Weights of a small GPT-style language model, trained from scratch on English Wikipedia.
Architecture: RMSNorm before each block, no biases in attention or MLP.
Each number is 128 + 32 x the weight over its row's rms, rounded and kept within 0 to 255. Layers, rows and columns count from 0. Numbers have three digits each. The size before them is the row's rms in percent of the matrix's.

# layer 4 MLP down (transposed), 512x128, rms 0.158, rows 71-125, columns 0-127
099:114066109128033131225136147181076158132101159176100156151187143102189119147167171107110119149104123150091146096139123132166103154139098150076155104115114096167176128122144151134099150112112154133080178147141095101113151141134165119157124118097147155111107178131067133180137175145152075126117116134127104079057101106149077170113162100123139099146127092097095071142132168107190143160162
090:108126233123175116177104141125120105116159094171145110122205130059137161149177183157086098124089120111158144195070171131159118131131081190153084158154099172148168117135144108152044111117058138082134102166111097161146161152143108155123147130139145104100114167126074107133109214131146140146100110116123077127120147118134119148152108101093110111125130121089107059087137125141135157160133
098:116076170086135133100076161061093150086125156118115203153110100075109084128126119123133147137080129153070056135130105150139154147115115158078109134153155112177126087153106126129175124134125103089141159135088108142122131194178117083162093149153114190106061124089057098148152139083166159071140110111124154162058168147132120107179135138102136115120153103152136108142175165179074125082143
102:130097084125093124121140074084103102087093129166140125118158102111166106142125142133123132135081146152134094108062074108189136119081135127105100132127112097102118119178102064120151181137140163164133118095114141082156111214095159188080125178099144180149155145125150139093134093090107113150157099114118243200067085142192124141106136130141171078165131100123102119104128150124163102125090
101:156019138115121151162121139099177146110086110102129159107136138091127099106183115091186169095197139087151154160113114127124130145135143156149162109152143152104160157135140075120068126126101106163105093130122101129113117201059106134129098141137140090104063097140147085181127142145131116140149150159201166143100151128135140142104140225133181059127130097093085149163109168133135196144128
097:103139095158119101151076083208070148092117083062131118095129134107126078084125096101133200120109072140107092120177133071179138117151142134127131020085141145138179197192143142152125114129101123111127129155229115104159155148131102144095093150078122168112165134122151145132116138128170175156128160166122163134139123110130150148126173088124138106102143130126114101170164126093099121125072
100:119123191102111107074140150064129197234163099105153084158120165123119161163086173139097108137146103105126096133115149109098161115120111167127135117120125181147085078136148131127073126107169171180106173080145125099127104107105122172140146082151119086119154134103210119065133129119046137115145130127116225147107129123147096136110100114131144110090160140132101153173090136169189122122103
099:128135149130153163100061133171114123125209125154181116116163159105121188097112136149110092164075151067164178094070125151185179168148171111090141204147147138172169121104153181088117100116169156084030137147146124133138078140103129153141121134162092128121157146145110186163159098159079110107180084151113085150103132167135176133136104119124163117110111129082174129088099131136133133110134
101:132137137088171157105186140188150111116131140184157147108129134119111145102108101162155102141051100109145128137149143119200127149107133067090184140169155183092147100105111143097142193073174119135148147089062164137145097076136186091199081111155115155142099087132097194140081070146163164058137128135137159169135150113111157126100122142098138117099139150112146128108182107070142117164152
095:121130144106186144118114097201108071089153189124152114086092119112086148094042118123142126106134184139115083098108137136161123125136090104133168131160100114090112141101075061115115111133146101073110140125034170193092153129103121114179094084104180158151173091113095141158126175143093127114139151138107074118140143111139086135202157197164120129122136063120130112136085136124125167102139
098:123139154130126118142133159144097089167050073116108093129105110131141193126163185169132149134128110156193123077088118159134107117137142106088072114052104117109133124129098094072133171155136161105150094141142111170142158125146162116068166159171100104138092162162144056105125085112152110138098135094134140189112092099086139104075162167132089136125181098173171092127080161143161182201122
102:126152151145126153144143098162141133192119170107112124154131150144114113146083088173158124120115126124082200175166096147133167147128114052129141090111138156121059095114089106128174153150127126176101152114070089139111085117079136135134038155139106149126081105113061102182079150107090076135165133087135088157169113121161152125113201142160153080149162156119112142136172068093142090190120
098:122193064156110137150125107151184123127130125174168131087170108151103128169134093110121107153082123189094170177128118132164147108074194134148106103139132072101162133086080169121077086122165217150108155132143126075157088160148106151078153122149152135166090187139125161114122147116161158129103122090066078134130080093135166095105127134081156115131104138113089113133106186096085117199107
102:142080146121176171175160078148152142134134141081136146181133109163231086097092086113106098133148151156160100132173187090075103078120156134105167194081114167097111151140121123135131152120127107137168126163126134173185161078124155127100167092155109124139120108097137123140123148134170132090110151067094143126112136151128070092132156110051070132121150195180112184168121136109118096141173
112:111093058132152149108128136071178160026148118132130145121162098124132115142167125077091162149133110176155154121124155095101133147110071014103102067086140136089095142133151123119146214076112067123110135158183116104137152204167096092174177109125150138127117079102116155114156160132104155185152133141112073110146126154109138106126147105073120108127146150123138163120088153134138130118100
099:120143110086131089175126150088125140102185145112159079124128179099140114119122096169099164134166135157127184154079104148140138179088107094160126164122111117124128173134055174104084089171118163146120141130132156121122105138118072136148116152164128115107121150135066130056074185075109141142055137168078072144165094101120173106116105124146108126179177170094120151125097148075191176084080
100:124114133097119112113161085204091102141076123097140116174135137129169065111059215138122127124176114151106063110150096099145159139163083120147110181148154106108114172092149147146099125154107101158081109138122171113100132139154183181130225078095078102143155140158118178197137121111097106132063107094056131119142114154100089138121127160145108137145097124087113115121167111089111123120173
100:126139138152087098096161143133159172114147138152126114147120138197068107091107125119195085112131113163186157109143144134144127099162182143141149131139123091146119151107078055160128126159084123164169161102134140103094123133103121154059180106142136103120106100139150136237099092122131114148133068125121171109137187122153116140177080126153013141076148078109158138158104151170126114108083
097:112132141135174114121114204170213143127104108122113131069121128098121099110042134160161133110104124171158074125073133130161144052149202144188086140111113068133106141130089118110091135103126163065130155131139145170142164122173108095133121082153051072181100127150124126137140154138148142131094144082091092158117164108136111084056105142107119143148124098067103158136103095151127140167133
094:156210100127142138136116140115118116125133161151123106124167115034112126140102178082098160070173118138163081118084126149063109111117134086183134101171133164120037138127204171109115176184147183158115089119107066111148130124134116137091122173110087104059117148126105148135126142080095114061163120181157129130082098145138136085147111170095150161117133093105141155106098136116158170133126
102:145103159103106203103140095128153179100145104084100150099182147142146121081178130113082071108122169075167056174108136154182121144098171122166073148061100122146143132154109159100156144096145134152164103126104102106144119169133161134088179100117163113123130168166154139148159102132116068088189122121158034107123106164163074117086104123140156067126130130123179114112090165157168139142128
100:141141087112150165137109147094135105154138124118151096059109114114093169100106125130145123128116140079146148108097092117129143149096226156127091099156176132132128108143110057144122193092133106133130077142085150125109083099074133081079109143149117131169189161178103140097120086189125155165098167104115213130085181145132209089146088172138176161108148165126133119120124098112185136162169
094:123172171167124081177171133151116105128035121111117100194159088123163135181153136147086121124150133189200133132147147164114137155159111145142109073110143113104168155150118154153140161134110157130107150084148151148136155117093145155127129179098166134116097102177110129164105119115090109079057079101157096103186075123107174101115113138138075146107121176184176134074070123115058100165120
095:153143096151131104136144100087181138107142127159132161108080133112129159105162078136154201075091150053152144076072190111166123118161065157158125131121150103155157096094062117128110128140175112136059123153085192128122157121086116153148070064191159171069143167135050142102134113127183139106125167118099142141117114103169114127112158151096128160171088114107093136159145114093123145121134
100:121093129120155158180144173162050121081121138141093103085103103078084142109121164124106127107149101096157082156046120155130109127069088108149123160150173111156157163129047091102124180096124070122134143144117125108119133132152199116128136138141149101144107109164169136131091117113160158069128119120199159186143156125132111136151038192080133103087133153082129159092100092144128176162128
095:145136118118089121096150121020159135083098139137127165103226092158119144108150118088141083126115140078109149162108157099143144196142173140084063097069155162103078126149115178115093124112123112180148182110150115076135132134172143139161103112147138126120090093214143180072126155148167136146196109109121091120114129113150123158159130112136114134158171138162094155156135149205127120106126
103:113157165093132100132097116162096110123208076094098187113137135105156128137150138120160137133170144088146199142148116184112099122121118129122104126196133158105120154130145117121158181201123151126156150123150172140156110138121124163148160164155135089133086130107182167096113137106124096116047098093155015139148129134169202089149132146058174071083136168107118159127080115110154115129157
102:089169143088123075103093089166107108185087128117135121108113075091148137138105121100157167082104098127145190090078127128151142115150127137125115115113100126161129133121147115117090041175121163090058124120133135151150120133134094153130105109111148037175120137122122090144134143140097055148160133134142217149167142178057095103167147097203153208126114088105130114101137136097173147154143
098:124087178136113106132111163065148148159143182157091114140101165102116110107103059118126102117113147158099130172162143137122109149147119106125101078139183110191119121069183082154099110119169128159142131181097141119108155147155142169127188182093143140125131164170083109151128088100134104114124133185101092135059190112093182084081157136042127114171156108134095129206117137175094114126160
098:129123183103123138102105091140100118198109152173145163117192168233096155178093178154060110074180114097106126150110131128190134067080125132167143136153103140123112109118167194158117124086147117099122108150111122117138054107136057119115174108128127176155088141188138130200163110117110134133145127158155161174084104164135137102109158104126140153135057114139142112125123144099098116116149
102:121161129117076099126149151129065181075105145190117163134195129143118121129109228102129123134141156175117094158083107143114160116105193195118091127102149179075161117130129096177090133097172131163125154118109178112142132125148106156090201139140153116150156122156190175153107127140119126166139085145185121121081173126132136096082135116124098061113114140116150136155061091130128069179128
102:105163084162116124115110100067143094075135154135137130132094133122107183152125138137143119155101143090118070131124120143113126133115151104098078164129092106160123129072128058133153156129125145136079152124089125123106121198168123085141109151055139164177114152131128077054129101110118185100139119201126000117102151134081120140143079124148047146113115149082127122118157127151096073147122
100:135083190101133179115173153188182110153130136094131097097123138083123140109148122168128078100039168074163163063106126106158131126127129136118124146097177190122132100058126128110090112162133119105143140122150147160162119151130148150106140188107166143154134088128193124043117115084097143125150073131144141130140141136096121098080170144124116219097085097091091122154071097154122161136096
098:142117132160093104168146114134117173178128148119153127122127167115178164097154076146145137188096129162154141103128059147090162105140151146118199174065096132121090115172142109138073151140127138147047109146139185125151137130155142092109202144151126165151140107057157183110101167171138025137109168118182163117154134145160131123118050124111109111087159106120132086116131167158085153134116
105:132070137161130134068080082140148076129130173176113171154132165116073148184146135107119070126149146158162098112083146118198163164154134121128092144135116121111104127194074083158093210133129145097117141093118104154125167114117121159132160138160165121136093122173112137079125120131165071196159160203149142091111097106077187103175110088164161116120131142189135130166097172107129122149142
101:134131188099152145127161151120095165121135115105116134142105101135159183153129159161182132152102126154107087081161146081129096157164074170117053191101111159090085152153144109139117206132164059173155080099127110103125139144145193121100151101136144074127144107116066121133137150119147108112147140122070157116147009070113103167201138109131124148112124161131111123129106126112171104079106
098:143176123125101162112101118065166107125086118140125127103143112148097125083058118120170156125115129150070081180150129127187076137193145124103165122176137126174129101117117171090145146133118109138160116118115147130137136145173128125161109113155079146097098090127074137144146149123132125090117216107109227120136149103096119046117062177195163126140117116174126103142135199112116205117134
097:145076086170048114136152195078167093158153114125137141120141127088117140145180184091103047143155117070111128139103111097084144150149209168088097151160150136137155123127170107150120157154141043140113124114078082118116126161118067140178107116126077135166140114166120119125146141137098150088103110178142142139141108144158173108172170146064134118138171174157104149096102147066134122166148
099:147097111168154100087120120084143116144181135167149113135123142127134138154063152097163182125131148199148138137101175145091159070161062120176141126124126147107113123150129133134149253037148095108134124132076110129139135155095131104115074159108150155155078137077131139118088115131099143190149178121109151135080169135173124116162093143154078072145129130091152166194073116125150119107135
093:151137090099135182170160194133118110091096129124139208121146109154099130170102136135135161117152164106136090115117149164121158165145145122047064098124152085114110142089107125078084148131159127158136094134071161132143114164155133131136145110107060167133117162125148159151126119130173083125119075144113120123133187113136157110129122219052149073154150091214141148095116143150083169144057
103:152126127150150133145108079144152128081143155163091120125093158120135103094144148126106156110077072121185092094143138103128117125200055180156142169154159160126175128188118071115066169075138116081164121147146131153131137121152076140168115180054182151088148159168124113163185148154105132109119147126178143109106053133134096099147065094181178142125133154127125095100104062153146118121146
102:155111126128091117134160141078147092072066158131124103157126127125189143119151103137154132151119156106109027155157104151140088143133031099112133142087117131104158131109138134182154104113102135156136163126111088098108131130130092148186164093118124135140113108114101133073188134121129139144083105062105000163139083134125105166136107154162103086096120127147136121125130128163108127138152
103:117164127170252153131148132108104140155094104108116126125193116115136124156163121151149174163127138154084104058059114149155124131084163148110112169140085110173161131116144080110099142140162085103178153140148109102166118121189110100138183154054066175153135165102185098145094151121125148114128128119161082132113159144126075143108137111160069164173095137104105123144121133131055097134089
103:138134072120074152130100142235136156124146164146102139115175129035150149122195130106144170142098073124125156113174153077101109147134112122079104217135126171119140132094155091121105059197111126136128132139128130122127141140114109150131142128070167136109125159151080129162115135094121108099136145105073163086109147150151157106066140127088142140151127138093097101189101162085062167150173
103:127179107095128096102155191140103153126126136073156081160076129152106136156128178095072160176152128076106166110149164152102107194152080113123150105178121138131203137097053099127136089127164141111192128122156102064112110162142114142169078184158176134147216157128117126171080138140077149091137148142089148098137123190097137137136096099133095106121112137161156113139140131142148115103062
098:135133112125191116159113109037081143113168149109144104161099122165088153122143111108136100128126122090110137099074148165066184109139067122166180109115124117151128132085099122152124142174166149104073174108129146127074109070172145131141022158128127174181132100130116111114119102141124144153182126115079074159189120116105095078161161124143167113133147084107177122149175136085107136069096
099:123119060129138131095104120075137163167121125082077107102096100121142095058137134168134132134168166094132098173134089193149151106136210094121137085136161099135209140121167162144110152124138125075179213142142096147093126151104158080144143136150214174137081115141133129122139152087175146194142121159123162122136097130081116145094134148131204109117147081152127148085118156113139080108105
099:118110102186094140118189138138145096220159122118145131065118094155172119166159142158153123076098115064193158151092097101158072094113192156163136077122121148097154110138084125095227139162107143086153178121070155117122127103162083151121146117073190135137141111115130124071129157144112089149106191155121170179109147137135117136105149148141149158165109091172141128121130151133089098129130
096:150165135077110167047076057111123124123103142138167178144129126148116109167165184161140146164136145123126062134105130139139170120133133140147132187136129187125133084143088157137148197120155107165118085205120159071182171078127131168140144118119135188107144118132193146179144100141123140127097088167136167131174142089110099136110102055095131122131140113084110147071194115144081129138093
093:150135122120077083082172113163152118110124137122127110116141128142124118123147114169181095177125140152187139100162106124181129119090095084096087196136160063121061102089128096106137137088093052111114148127122139132093123153086114155126064096180088111186077119098184119154172124194122152099117138127158035134166125195163129118130098154119125092151143164157114116177179139143104091120167
099:169169133162162143093133124107156111125136139154164160189224131128146110112132064111156125155082136128144074101094053142139118108129156071122136154192206126133101170118182115130191211126175118163093087111152141087132141097121136125081100120122128086066076110137115150120121126177145130066142107088124169145116130108140106153103072127125162167156145188145134118126145099134057129113149
094:174127148102142121209110157086151134174110152096131129152091161086110063093096126117113186105153134222095182124185171112089096083154160114176120139146144104124151127129134132128139106054109121151111104115130102126122161100093090159077094087167165185122158081093094137170155125092140167145139121112154085178121142127134159132162170087097077131126178127158140083165107094136147157091196
106:102157109149162129131119033173083109138172136163115094145080120088149171123132141125138215132154112132094144150143118176093096118127091108139111118095135047160135123143157115116185112103173142172186095136136153150133156150092150117156134171046144172141131121105191109144128126128117195124137134174071086110094146144140093132167099120153114123091105167077125127155155067134232120132121
106:111125152103094153189104094121146141081136133127144165122112129122173121197082138124080121188093156165128023123119109126081153167051132070060102099115129102091159146110121078142164120091151137146122151099163085069140089100125098108144148120170176096077171138120106109168142192122112094182131113159154044152096115101132153168118172137129132105131140092180099150133137130129146142088110
096:172130164165120208110097149119104164069158152154132147053149103095141141094158122162144144151111163113124111148158123132113094122099083122143120139148096178122091124151070124121212134088122117127147112144159112099142034110159110160167092114195179068119138105160132201190072161124108104098107135094063209155138171095101142153169109149127095117133128157127140130123111127100116172132106
# layer 4 MLP up, 512x128, rms 0.212, rows 72-125, columns 0-127
084:127132116108113124119104064133189090123082070116160203152111122163183126152101143142088142140144164175129109107166161082093108136109108086111123111146085106119110209187126163058143195138138129119120131122148133156175033094155086103120142136135099138153119123107123102092115111134124091150175088126119160159167119087118132036170084162118150124212169144161133109139146144141155130090099
099:140112093105155155149151122123157128110145090078120146136126164128105169087140181078149201115178092171149096185151171123138124162089100150159124199144065117124130125129196112172045138085178175111108174092126079159116088122113146134090152119123104130125157198107145177141139064144125186160138130122128165105133121105151092147109158097135111131097155165144162197090111060095123153099138
099:085148102107103154127137151153103153138052086122115142104105168117095074124093146133142157103125120169169111178123133135132094166127105174166171078157150081164126141120092105128125113120116179081110127123180133059169155131107069123084134121031050114141130162089198113186167105181160110120121094160159140116138083139130155148152164146110158083132197141147186126107094099108130093104092
105:152154149166144098169133133131150126154140154139153059062174142105139131116126102186117157140096120094130118158158164120106097068108092136134125121122216129162083111151094119150103193151135196094112152158111136152140165104112144122048104088102133077137100135146110199172198114183160104094083146141115144111140107145144038166113095075132116111107099145127151134056182100133133107104103
096:194114213120120153143140117155143076122122181152144164095130096121138074141148092184165136191129152133116121089092093139123109075149124130103112097190128111122112137155129124137141136132097133143064085184075149083044105129170120081108159147084115144160081086123109121140117108119117059062123157081127113143150139141116136165150117138043178169117107109135138145088175167096060118106108
097:093170178096155150101161135126182117151086102169064143132163124202142064179175146103165108129099060108130099112115093147176082137108159138131103142182093069114170193116146095107100152132115141109127122139157059144121174121101147102130162109065131143108117166120129073119144123166137106132171117158145149124115104130153111127133142155115192156186058152155078126062131143157103132058118
101:119165167120189145105141106163130159066130133199186121121138124126207146162136089143144173194137089172136125176195152144077110093145147122146112169121143111120133174083147097110051144134135179126076151113117120143124172141099153167178106090166133110069150152072128125134134169098147062074140121091126168141124101132152097112099098128164117111169116083170133157150084085148089151133178
102:111082131100123090172143141134133136109090143067188095074108108187089169177180076148147111121162086148182081153130143124160140158139083137120138155092165130103193129092112113176076167151125118106129125134150127122072123106125155136091113066127102119129122177138108102104043145148080102097128152147082142141114065097163115121106161129152137134147157033114106058123124120096205152113124
095:102144156087079115080181119131177086140131092141096142101128136196172151093124126112164165181088119097100106160178123129111116120155085098137143143088119084114102111135108194129191150106108129134074122194146178160116108114137087133118149190181123133124138152156143125111143149105158139132082157206176103155186097157040148155148167107145120111142097166159121135157160126117086119169043
102:181139078146077123158094099148120103071139047155162097060149087099154166174181121105152131129101142083100089087184103151115050143094144139146068131178121115131109111125087167161087150121095116161058131142176138119146112057127147126130155065136142125164102132118153135197134117155150148125109102108099166077117091109149110130130095120117129088159123084129133158146144187198085109137113
106:144125077179146122155093174142095131108088165117167166081118188163136106107160106176093157127096149108126084133101070156152122118124121136104133174105143080085145194161104127173116120062087129097118161126129082166151182131188160143124142119168115077137125195211120100136092132090121105144130164142109118105092116192097132068130071045144121135146138087137124164117083113131089172127150
097:119094123129120132116162151170167132105119128118064156125123182108115096069094137172093134110131102097173106116085138174119100110059114152118075150119144154173118095110108185079162134104147095132142178093058098098085176107167129118172122116133147135163205149146122063120112156158098133121140073137147142056104086163125098128143141103192166061147135140176147085158172125094174074107146
106:106159137108142134080049133151142085062095126177081182156120151059204138137112148182116178134130117110106117113143093116170112144116099127086121132133169136093137144111103167142100118168156118102118135090101085101155132133081145098140072123096135124109110109155058160104081123126154163082166110148139142140179156189122104152130118173123058092137171147062094125172096211106113105104171
105:162135198080076111088146147171077119087136113108131155059150173095148128140145056109126120161075080118137109127101113130094090074143111074109086142161152150090149111148143106130138180095156104087100105089135071140132114204075170120090158103157175114133147169125077095148126191107152118200087122158117166151174098158102145104121163105146130087148131119159122171159130179158123132089108
103:059164204132153128136133165142113128102092071019110171129101091108108134121144142110067164134142114118160106116070191140080130099106097175136111126157047072158172115102105140130106168092126111136145130129100110147097154129141115102089108181108169094167153064154181102081143139147122189086185117151122119113157139135101123154102107121092137131138121098150137155154187119130081114106069
104:085166174122161125084166135174161173125090193090116159067129128150170123089077120204163141194190137132113134149162112142103118133157131077071076150151154122117100126191106142136118166185113138113097143136149156114105117131108173149203103176061156166113098164119117161133103112123100085154109103148106140178148122146147141150061187109084123092103107149158165157092117167119134105103159
103:065131123053150105126164146159078153143133066150123133124107113105045094132092163166120126111128127095067122112157106160165108135154126100058092173112146129151157090141096144103102151133157210112102127151134094112123087168099117111113112144095122094150112147129167155147169162064132162112076164147155164155185058120111154098104101095142160143211124178140096072126098076157150119159132
099:097185159181134073072147113154105143097150115105159050078114187149166187091139152156150144137101169190163129094080136084116147174091113118109123158147097082119114119145128088078134117128132136176139138080174128140154141161099106046133147092099155191058123153134144164146073120142116130100142131123142144144083129124154114042119120118137106156161152131113096173211115115136160091142111
094:082120185127172079134154107163153091131126074121084130148130137063157090092129120106117114149163143169164120089114096053099149114099088110114126163092117085184160132127088072123095114141142119171138049097095102145107121119134125169123129114151139104154160202120126096111102195131154101113122067165071115195128078141129115076141151135199092129106096114138095060185081121152142132129111
104:098172148108120091195119105152081064124185143123142095085096106106164157125141183172118147110116132121140084074154117150137164114146099114183163075176143159053099111087138191063124122122141126116105145101175118105098103177109150100156130122093119122065120136116164103045108135139117149139172172095128137161088143130128128140108103058053108147135170136066084110088146154103093153129150
094:094196182133095137155119089143107106119087116142098087118128087185142166111169176134117174165179198141129090132134137150121151122099183123174153186222078142136109094089162102133094178141130071125084137123112111130134141178117166156143106113129169123103118125106085147150134128126085084075126144180117117151165125118102150092128097150190056146147151102140156142158185075055125108121135
094:157096103123089099186137108155142135154068177115093102085063100105166180142137176122088136116086107158149099125127086070170075122099067118096171157143034107151134192112134159148084126104115138183150186139118123129080122072152186164103147146125121153079139123155103098113119103121135158178112137171147165107152093058126073129115124163136119151143075131096125132160152150122157088136084
096:176107160103168168066116149147098152116138074118145094153090168145088128166136118114089086116121135161106146104119123049074124138165103124130131107127113089146131168126133131103125165072170187071124028112181133083161135087167153112135157142090126141096149082152173177158154161183155178107170097117170182138197094128144113151093116104125109108128118148135109149077086110133134145057109
100:160146154160105133165137074149129133120124087129156202101191120176165090118192089125165189116102138163227125105074109153106122146101081125148126183118082101071128129113081107136080125162139142146066124143111126101162087141145107141160139128070159128075167134108210158143083159099177116133160114159124159092083117137074107143154104089139154152148105124068150143153099101132122169146140
096:078110132118108136152182143151140109128136148157116127135081078135167085121059158141131093089184143149133131124137116128145104140119043142122156080152168073170167095109170144168172140123128156163128100150112104087166170050125167189177110130128089159112133135137166104158046095172146123076159129090150102109174145143149122107115158156061085206080157124141176087133118121101163143143134
093:109133136119167150130071149151144127115139175145141145089154101161108043150161124141113147163142117162086131162110124128110099181167106134174097120216143125144175118133113122147057171139140126109126140133125144133145142106152061116131120117053175185147118102122176121138161123131158085171117101159160124216161184193091074164094149166104082117083120082173140170104076117156153104096103
103:127117082173139153089079155153140065136137131149152195131173140102183126072171214073101169134081155130114085134145100087147091086114148177083153146168151136144184111177153152117100124119125122167182110112131146112088150106172161159145132154111096177157113146139159147121117217090138122116114108078163114149133118116172100130164172129125122162177110183121132106144148184193127156083153
094:154131069165125153167138139158138129088145114114089107116103155110109141108063156127122139163113104197126053172159170120147097109076113148168169171195096138115111144139106120201122137157091125132115079109183167209161127177166153148136181092162115086156182131118152137173139110101158138120128049085076158110092100097199102123160114122139134143142148102110132154082112180100148122108152
103:142139105122105171054137108144157112131140142142140107134088148113130101128145167121153152087120165173118092154100200142114051115173137145184134191082131127146151148109069150143083123131178128096081051162076158153144125125089145129060109117099104153166169154122080096083136166167184127071132098078158149170164168135151121126187143084122172116174132113180099147137102164153117179119117
104:129127130198153154120113124148167148136199091113097134106165205136114113153156098104074119159151141166103074099080118146095113136169097228159129133105114127123116110146062101123152141166124122080109124078119130160134134075108050088110083134121130114141116046140125137101136157111150166168143169160132145147191148172129162150117065109187105172166102128104106121120147047117121121131162
092:097108113172149162128094098134107154141175143099100091167110181143194085127140137149081209068113118178113076139191060099164110142144081108122130154108084127133094119131094164119154144129128183114053163139130162115085167098084124157106104108109072199118168124161092142134114081136096179114131096126157132077142120151111127095123121175169131126110133149141101189091091135121158176064111
100:127128161167139135092126139148147136120080129119091132095130139131188137119078123148157168126125115134154099105169106159141110154113116100144105149157155097118104118118061121159122175130082052121162101114183112129136142135086198187155191109186149116082169094163115082086084048167106105166149082148173186131137138128075101161106112182112173047135103090160141165148117118141153090124071
105:133143098145152136113083110137076127107150155146087092067197158089127166096092126119090124162182099171139113166136151090166117120134137128146156080100126111112123137169172184170134166155191123099102096124101105102104178135133113133113138124136131112132164091100088122157080139105175145152111186104172119128195115232117122174117088085131184063116137180106161113098176137186169112136170
104:116132139096170110116185099148160077107102139088058070115119112171147136195104116106111088165096091072123080082128086156071158120125118078099103119087180155167156138105108063182125142150089104092105142133093111132126095137163100126067134132148159164154126182083117146119113106117120123108097177096100165151171122099138051163106206111158086082130125113178091141120105139091142139114095
102:149143153135188089173146125199161158056190144165139125122195090082100161143102119170112089123142102128183159141146131121052129165121115124142121093093172108094074135126088152149113117140076131158124127120086133145151093150099155109160060163110112216131149080149122157167112140078156145138188138165097154152125168176123135178123106116106083161160090179176111138108163106091122101133108
096:155172138136137102086146104150198147112169151200151142143147186137148089124144085109155165092119090113167091175105177134136086116152094107125174089086146173120136114088122102137073159121088156102096137179083129100159100134120113193091082077133101121162108152119129122147095180161132162086151114153120129024180148188107145104128116069065122101079124151108102079129103114104130147122155
092:157131169108114081101184166147139156163055151087122086147074161153161086154121153130142201117112109204129126118124188092180110150144132125189170153094154090121109112104171163119142180083126146115050143168159149124184099087127179152099119069084127104162122110167155142157166081146142130134078117109125115119134110101121137103130077066121132117148063154158149130080159158105104149113100
096:100127140166107148124118149142121153128086127155081179152134122125091139143162136127108141081132132086103118128085136105163128184084143138105110124121076152132134140170182188090107156172159181112132134096174144130127127183130149145197196157079085166137134121219143143163128161068076121079166118169127162103105106154109175153181164092151153088128136136080085162045131178101107108101091
096:094179163147170151176144103148127069133203152091120113051122099081143165158095125209136140112148104139147126127131171129144129141196097113161146121079112075143137197086137167140089111056121074063134115188147058162118111128080069123098141167112195115157104166166131105162119126108124158125120104153125114142115140127082178115112131144159134162120111154098076148137115094140113154109157
101:094113119104074107173133115135129093142085153092088211150106121106160108078098130159140169160115163067147106139111147140133110188052084144109101181093086145118161137105189176143125160152139139116187159097127113120162163127062143134188092140121143104204098103095096163126089163064114134159079137114119174167137142111107200096139109140194142154101143131096097128096132117140146143097166
094:088095157150151147120061161164093121103163136102114132131171130139101092132125129145099204080125134147105121101148164172130154121122134108103166111121133094186151178143065172168166144124091137047123101169162165153146191151082137158113173091117130172109155148087079178150085152056169122120079137132126154090139131107107034121087148152138129133105123123103058174143124152154123131079168
107:080110060145132101167186128175135134136153116138084176153101178158125150084150117200161144106121148160173113126163169114124119129136121120188125109125160176147138154114131160137094140125130146120130115135144115163090142110099122151100167118120090152088143103134078153071177155093125077126088108136174144207117150096204144063118113169110173123137083070074174116131147163077181190074121
105:166132180181110132110137137170094154121090160089190119180084151178139084179098146052109117142133129171118109094136148140111104102087090139200184153175063094138144102086167130111142154131155107145128119077148149073138132114109085108113208103115112108155151113151120130117104117118183135038107100116082145080113122108112105139107148111117164096178123110139214140113102149140181158155124
105:125111086173179123106187119162154157148086107181142106134162166128137061143128221179108101104116079161121110126071116135152118081181138089137187092162147150084101140087095091130156141144146104157164129077170152184119125210109109139117180160105136092174124129111085149174129102097173128183135099114162127155098132115144124145126088166146116154129124184094163118065130130186144102134100
098:154095188098115151071119064176169183139111119095151099085137109145131139167162093120131126120118105096171113123098127084095116111087145112149083059186129124119154149057160151112137122128110168116152166106145135126169142094101182131123140168052146116117179114137080156169127125176129154082158065171129134100088082119155110127090089109058069102115185069127101084136171102146153131109113
094:153112125126129119172133133140091184114131133137136113132146099158093101119117139166143166124155145102142028189191174173143119165098129132131161106099099131118132132144099126084138164110105210105150081084138178160170169106073111138153141137180162137123107113076113171171075085176096129170123112139077170096135130104122047132146155134196097168113157155144163052159091101130132135089148
099:122135067222129145126110136134159122126084100078169089102139116107145135141117092141131143151102087048162124099124118152121153184119119159161138147109154095131132096141126166143130179151091113129123156139188116138137172150088166092145136156093100135121181068147108119187143083161189142155094099198141130088144126118121099102125179086178106149205171139114051122148121116222132106148117
098:145137120108120126135129182166151111116154096114060167134135111100139125135147099115132123096134163124127095101111138168148126122094086115107084123182189117110112172075127167145054136166189149150053114044145073119085158135107096145139129162131103121118182166102115059177100120159087148184098171139153081132126138146153103159191098166178131133130144089075127089096154110173143083147064
091:045086168129168145154081169168168136202090116126156139150094151130094115143171153165118107129160094173151146182125135149160166141071137102119125083132128146091163179144141153051167083136150124108090134124155161125142160138123155134130138159068110131139164115118136168150107211060125097100148155133127178111120087072165055141128104134157095181119114122123111162105133156152121167049124
101:149084202092082134135119118162166162148148139199165133088048129129191099106099165085126099110126065157128093201122143144157168155139107131106109102095117133105127130113115132118111114082099162076149094135141172148098199108135091110053175102129149121191066131088171054146126095111136130123136115155127108137146131147123143098159167081184104126205156117128114143123142090120131120107079
096:136173171066102139116160153139113117069149164172127161121173134116180104101128172140143132138117165110141078147112102163082096152159099185148083103136112150151179135129108135131152101197151068089136124118143120083132123091192148146135205147151114136089187142119108130138069100098193100110064149172127117137135177133180161141099128143119141098123110151104068184160118163085186093191138
101:079103100115082140097147165143143131104141127116080120113132132134134104148125165085136162108151133085161089101155118130132109121110102119134086158109124162102068093099104201181150151217142144097080129076180142113092131197133085171144122110110101153173172155181097127107053119143118144113073141152112125057110131088120162169097149106200117105109166145129142170068103125068097173096089
112:100118117107126100093198090154125143100130106138124120072126147179109142171104174212118128114075132102184053117146101140142101082101136127089129109156107179064089139138107153063099163192122121118135034166167137110142160128131127181091097119115132138127138140121120108124170200122182145143071100102170116182139095142120141121137135061169154120116097144186099130086162163161141127131157
091:152160098093080118134143176174103137108111150103132164127133136136193123141127155107092158167148101194134107078109062205071070126120109131147103165164169127114146098163096143098148163176082129153099096111112133111121078146136105140144094147125183160116196132190141095187154066158170093099147100140127159115166152202145137170166080153133099138140109133086162198172122126129115158132108